Part of a small language model's weights: MLP 320 ReGLU, 1.96M parameters.
Each number is 128 + 24 x the weight over its row's rms, rounded and kept within 0 to 255. Layers, rows and columns count from 0. The size above them is the row's rms in percent of the matrix's.

# layer 3 MLP up, 320x128, rms 0.146, rows 214-262, columns 64-127
size [ 96 105 101 100 100  98  94  99  87 108  97  91  98  95 102  94 101  94  99 107 108  90  98  97  94  95  99  96 101 102 102  96 100  97  90 100  97 102  91 121 103 105  98  88 110  93 102  94  97]
[[140 131 146 100 103 117  63 111 120 155 111 157 113 102 146 120 119 130  87 123 111  88  81 111 137 138 104 144 143 118 110  72 127 149 171 126  94  92 176  74  85 136 146 111 154 176 133 137  90  95 133  92  98 114 106 144 135 112 149 112 116 128 118 136]
 [118 142 136 126 142 114 132 157  97 108  79 136 137 155 129 100 178 145 121 118 116 132 143  92 120 140  97 129 136 164 100 139 117 114 161 104 148 134 109 131 146 116 168  92 194  98 120 156 148 132 138 106  87 119 135 132 147 145 180  98 125 129 159  84]
 [117 132 114  90 154 152 139 126 124 111 119 123 142 141 102 110 157 143 135 137 147 119 169 147 149 102 152 119 159 137  91 152  91 128 137 136 162 137 138 117 128 142 121 124  95 106 145 131 109 113 153 112 159 135 178 172 103 113  85 146 108 125  96 113]
 [105 130 121 137 110 155 123 136 147  94  69 126  95  99 113 133 170 132 140 101 105 135  71 126 163 157 114 138 105  75 129  86 140 186 141 133 131 114 164 131 129 142 142 146 154 128 134 121 113 137  97 107 100 139 108  89 159 128 149  98  80 153 116  91]
 [ 97 121 143 156 137 154 140 118 171 155 119 136 139 135 103 117 131 114 133 126 137 151 127 121 111 115  93 134 149 107 136 119 137  92 159 165  95  93 145 117 121 106 133 147 128 130 112 102  84  92  97 152 159 152 106 140  88 123 120 147  69 120 121 124]
 [136 133 122 123 120 163 152 112 163 122  68  94 102 131 153  92 127 128 146 108  88 156 129 149 132 150 159 134 131 129 142  99 114 132 131 137  96 158 114 135 123 140 138 155 145 114 154 142 184 154  93 143 151 158 163 145 100 148  92 105 118 183 158 133]
 [171 127 138 150 115 103 115  80 114  78 147 137  75 172 139 135 146  98  94 112 113 111 152 108 103  79 150  68 122  88  87 138 140 153 112 131 137 134  94  93 116 122 134 115 122 115 122 105 118 140 139 141 123 149 119 141 156 141 166 143  89 100 116 140]
 [123 125 134 164 115 110 136 132 136  95  88  96 162 127 131  64 114 162 143  96 127 164 102 149 114 130 148 123 112 146 147 118  88 113  96 142 138 138 117  77 143 111 123 122 109 145 157 149 154 117 158 113 102 117 132 115 132  97 165 148 154 123  84 119]
 [125 130 107 115 176 156 124 103 122  85 117 112 114 112 125 151 157 134 152 133 126 137 164 142  88 107 138 154 137 107 126 142 118 167 136 123 109 114 116 135 165 132 113 139 104  65 192 149 166 171 150 118 151  96 171 145 118 110 141 123 111 102 105 140]
 [134 131 167  92 160 150 111 160 149 110  97 103 106 112 121 152 150 156 108 131 116  87 148 164 115 163  96 136 129 121 165 147 125 129 124 141 130 118 157 156 121 133 167 100 150  94 153 164 126 152 174  92  89 134 132 161 146 117 111  86 155  93 146 127]
 [144 136 112 133 128  77 139 124 134 115 130 112  72 136 138  97 122 143 163 122  66 110 122 135 113 185 128 138 109 112 125 138 114 126 121 179 151 105 126  85  94 118 139  75 148 128 120 192 185 169 148 142 125 119 126 147 125 159 128 139 131 146 152 127]
 [139 178 106 107 142 126 172 131 134 125 106 145 118 131 148 145 157 164 120 110 132 110  94 136 112  98 115 158 120  96 150 135 145 111  71 103 137 181 156 106 128 161 134 148  89  95  70 109 136 100 170  89 129  98 122 120 135 131 116 126  93 127 150 134]
 [155 147 130 143 119 102 161 149 100 106 144 113 138 155 146 120 133 102 159 127 109  86 130 128 156 155 157 150 131 105 146 135 136 153 126  93 113 134 190  94 164 111 149 148 172 144  93 107 128 138 140 136 110 119 188 138 131 152 126 135 166 126 136 123]
 [141 117 119 157 160 121 134  95 116 123 136 159 145 161 147 155  76 106  74 102 120 105 151 127 113 120 130 127 137 111 148 160 148 109 163 150 136 132 147 137 139 121  87 117 128 111 130 108 126 126 125  94 127 115 138 104 104 161 147 102 136  48 119  84]
 [170 108 109 105 129 119 127 127 114 129 145 122 170  89 114 142 187 111 115  98 175 142 131 122 116 103 125  93 124 167 131 126 159 166 128 171 135  93 135  70 176 123 135 104 126 135 127 154 109 156  95 135 119 123 141 143 109 125  72 144 100 114 133 158]
 [ 88 137 148 133 142 133 140 115  94 137 120 141  92 124 149  94 154 104 144 118  83 122 101 112 154  96 150 140 165 153 154 131 126 149 119 111 136 153 135 111 109 162 105  96  85 115 122 122 149 133  77 121 141 148 108 113 140 140 154 165 133  85 130 107]
 [131 146 111 121 115 156  88 116 104 121 130 134 128 113 105 138 125 132 120  83 138 162  98 110 160 135 125 117 102 117 112 132 106  98 144 129  94 111 146 135 110  87 117 115 116 173 145 152  95  75 124 199 144 138 106 109 104 150 110 162 139 101 151 110]
 [138 126 103 170 124 135 129 132  97 128 155 125 125 135 115 142 115 148 169 117 101 117 112 103 151 130 160 178 136  83 136 116  93 115 138 164  95 118 177 133 108  91 106 122 144 136 185 179 107 151 148 120 153  83 101 138 116  92  98 170 124 154 139 161]
 [ 97  88  88 114 121 135 138 127 112 101 127 121 122 147 122 161  87 140 141  77 120  92 119 120 120 159 141  93 142 136  98 118 105 152  90 111 135 153 132 184 136 112 144 140 163 123 117 184 116 166 147 122 128 101 116 138 101 145 136 113 147 160 122 107]
 [114 110 139 103 160 160 132 103 138 148 168 123 109 153 127 105 156 110 123 117 153 137 143  86 108 124 135  83 103 152 162 103 145 141 122 131 182 141 122 153  95 122 138  85 139 111 110 116 133 139 106 115 134 142  98 149 128 101 114 114  87 119 119 130]
 [ 91  81 109 161  93 165  59 116 121 119 129 145 175 124  98 113 153 170 152 152 143 101 138 103 107 144 159 130 106 102 107 111 161 138 166  74 156 140 149 142 123 138 111 115  89 150 138 108 129 123 135  98 144 125  77 143 138 101 108 159 135 152  82 101]
 [118 113 142  97 143 119  89 112 119 151 111 139  99 117 156 106 126 107 123 152  79 126 107 110 135 138 138 102 147 113 152 131 124 122 137 138 161 108  97 123 134 142 135 115 122 119 113 135  84 133 165 158 135 155 142 142 104 105 159 152  74 121 172 128]
 [132 112 154 148 137 107 156 101 109 173 105 131 102 106  95 177 131 117 110 132 132 174  93 157 130 127 134 162 120 143 168 179 144 102 147 124 131 143 162 166 134 111 114 116 149 191 145 108  90 123 105 110 135 106 104 156 152 106 137 142 157 135  95 169]
 [141 170  95 106 108 134 152  85 129 112  91 129 141 135 150  64 159  97 128 123  96 134  81 138 102  96 142 126 156 153 147  96 107 127 158 170 119 149 120 138  97 137 101  86 104 114  86 105 105  96 106  94 118 101 112 146  99  93 124 129 152 125 147 146]
 [ 64 112 183 163 102 133 117 103 120 137 107 113 156 121 162 129 101 149 134  94 141 102  87 112 144 156 126 108 130 145  92 127 108 147 108 175  81 180 133 116 125 112 101 106 110 113 115 136 132 104 137 154 107 165 137 109 121 129 166 117 102 149 103  94]
 [148 130 117 116 108 139 142 137 103 147 137 135  73 140 126 106 160 115 160 103 107 137  77 106 135 122  89 124 165  81 133  88 120  99 130 133 123  81  69 116 140 110 114 144 107 130 164 109 141 142 143  83 109 101 193 113 131 117 149 161 161 160 115 131]
 [141 120 129 121 157 120 112 160 143 147 177 159 114 117 110 136 119 100 105 152 140 121 109 141 160 119 124 153  82 140 130 104 147  98 110  62  93 105 166  98 128 110 135 152 117 102 124 118 108 138  80  84  96  90 122 132 131 137 132  87 123 143 139 117]
 [124 125 148 135 123 150 144 141  88 141 157 109 124  97 156 132 124 124 108 118 139  96 103 176 134 128 155 144 107 151 120 141 114 111 127 125 148  94 136 155 125 147 121 125 104 121 132 172 140 110 141 108 146 113 172 175 141 108 100 138 174 157 164 151]
 [182 127 109 148 123  75 134 160 139 143 135  80 132 120 164 157 103 112 185 159 102 122 165 129 136 123 143 127 119  99  71 130 127  99 122  88 128 142  85 131 109 125 126 112 117 129 129  87 156 168  98 102 124 120 104 102 125 161 160 136 148 134 150  88]
 [139 118 171 102 134 122 111 125  94 146 143 154 145 111 121 134 146 107 117  99 159 130 123 117 113 118 145 101 110 111 147 101 127 169 115 139 133 121 111  99 125 113 147 116 108 164 108 157 131 102 153 134  97 147  71 103 115 192 154  89 125 159 158 154]
 [122 119  99 137 177 163  93 120 142 121  90 143 129 139 133 140 163 128  73 156 143 148 165 130 138 101 176 152 150 150  95 134 116 132 109 141 114 151 155 102 132 100 125 112 123 146 128  75 122 108 123 128 131 118 114 170  85 100 106 123 112 158 119 137]
 [160 105 113  51 137 132 121 121 166  93 127 142 143 114 105 135  88 117 153  99 122 140 155 166 101 143 119 125 125 132 145 164 131 135 132 111 119 128 130 126 122 138 108 144 131 142 125 125  86 160 122 102 142 165 126 128 133 123 129 180  78 124 141 131]
 [105 126 150 138 140 145 117 146 101  96 133 129 120 151 106 147 127 152 124 125 125  89 130 132 110 125 128 140 108 166 117 132 152 152 133 128 158 100 111 106 179  82 148  96 114 107 138 125 134 128 179 107 128 117 184 206 111  95 125 147 119 127 123 107]
 [141 115 104 117 126 161 142 102 121 145  82 116 127 122 141 136 116 109 138 102 133 163 147 117 113  92 136 128  88 184 137 139 117 140 130 138 161 141  92 167 120 174 115 108 118 150 152 114 105 129 123 183 105  95 157 174 130 154 136 105 119  86 150 129]
 [135 127 110 124 137 105 121 145 100 126 170 131 120 120 153 129 142 168 117 141 155 146 106 176 171 142 103 164 131  81 174 139 142 146 119 159  98 115 131 116 142  93 127  78 164 139 106 126 113 131 119 145 127 108 127 127 114 158 142 100  92 138 146 126]
 [ 86 113  80 129  97 160 107 123 140 173  94 137 129 152 124 141 135 116 117 159 112 110 136 123 164 120 123 108 185 132 148 114 176 164 102  87 149 148 175 136 152 131 139 150 153 138 141 114 138 155 132 155 101 141 139 149 110 111 121 137 105 130 125 187]
 [156 125 148 125 101 129 125 151  85  71 157 142 193  96 116 117 176 161 130 142 115 102 114 162 132 139 123 112 166 154 117  84  88 125 142 117 132 153 173  86 103 117 101 135 118 124 170 179 135 143 110 168 106 114 118 125 124 119 115 123 147 171 123 120]
 [132 154 106 149 165 107 132  98 129 166 121 151 112 115 123 165 116 111 128 137  92 165 205 143 101 129 121 115 122  91 133 139 144  73 122 135 142 127  96 134 133 115 145 125 111  93  93 134 138 138 106 124 135 106 114 111 158  97 159 141 115 117 114 161]
 [ 78 146 128 174 100 115 154 151 121  92 136 141  97 160 101 169  94 113 145 109 110 130 143 124 120 162 135 132 130 103 143 133 135 107 125 103 122 133 149 113  98 107 126  96 117  90  89 103 133 124 152 150 122 118 132 118 154 175 187 109 141  99 134 108]
 [141 106 164 135 121 114 136 104 176  77 122 161 172 111  85 102 143 146 119 132 108 156  72 160 113 129  90 101 131 165 158 131 138 120  89 131 137 126 153 121 137 123  87 124 115 121  99 101 160 127 106  97 125 114 170 146 104 100 110 122  80 122 130 129]
 [130 134 139 135 136  75 138 108 151 142 109 125 135 154 148 136 115 116 143 127 132 142 121  85 130 139 172 115 149  89 157 143 135 165 124  86 112 179 211  98 146 126 125 136 113 153 132 121 130 147 108 139  78 122 149  99 114 135  89 147 134 151 125  82]
 [131 107 162 124 147 125 149 135 189 125 137  98 131 101 135  90 125 143 120  61  72 182 131 127 141  69 112 133 139 165 155 148 128 143 117 163 111 104 126 152 136 103  98 145 120 124 131 117  96 115 111 146 121 176 115 107 121 117  88 126 128 114 127 146]
 [116 129 112 113 157 118 115 116 156 114 113  78 104 106 160 165 149 111 149 105 133 112 153 107 135  90 131  79  97 135 162 125 145 147  85  91 109 120 144 150 110 142 145 157 135 159 149 120  89 141 142 152 108 157 109 100 135 136 177 124 150 133 102 118]
 [111 161 139 137 108 181 130 144 166 106  98  92 126 104 130 163 132 133 158 115 159 109 117 127 139 114 155 133 133 140 143 142 147 126  89 105 151 128 110 198  94 113 149 139 134 132 146  99 127 138 116 149 138  94  86 114  79 123 119 135 139  97 187  97]
 [148 154 151 157 122  89 113 157 115 180 148 118 111 147 156  93  81 134  98 131 131 164 154 162 109 110 111 158 164 141 164 149 136 137 148 186 153 132 143 130 150 140 124  76 129 145 115 169 128 141 153  86 131 130  98 135 104 105 104 124 119 142 112 121]
 [113 159 118 129 119 112 166 121 147 169 152 146 103 162  97 166 125 107 113 137 115 120 124 173 140  97 110 157 104 139 132 124 113 103 118 120 165  66 110 103  97 133 101  88 115  82 127 155 138 112 102 125 148 140 121 127 120 135 105 105 105 110 154 123]
 [134 152 133 150 125  96  89  72 103 115  89 149 204 159 110 128 135 114 126 155 130 165 129 134 126 159 111 130  92 102 156 127  87 139 116 121 158 147 105  98 205  97 109 124 111  86 101 147 137  77 111 109 125 168 119 134 151 127 185 113 129 102 125 140]
 [165 133  90 144 124 123  80 149 101 119 115 155 112 161 130 126 114 104 106 105 139  85 131 137 122 137 126 127 184 137 161 171  86 160 176 148 141 103 117 123 141 103 138 148 147 114 119 142 150 121 111 114 125  98 167  94 132 163 111 105 115 117 134 141]
 [105 123 144 168 144 100 159  89 103 109 141 108 137  80 122 127 139  97 111 124 184 111 143 130 136 108 154 124 107 124 120 152 125 108 132 141 126 142  79 156 150 151 124 125 145 135 116 149 104 113 148 145  93 117 127 151 115 172 116 115  82 144 150 151]]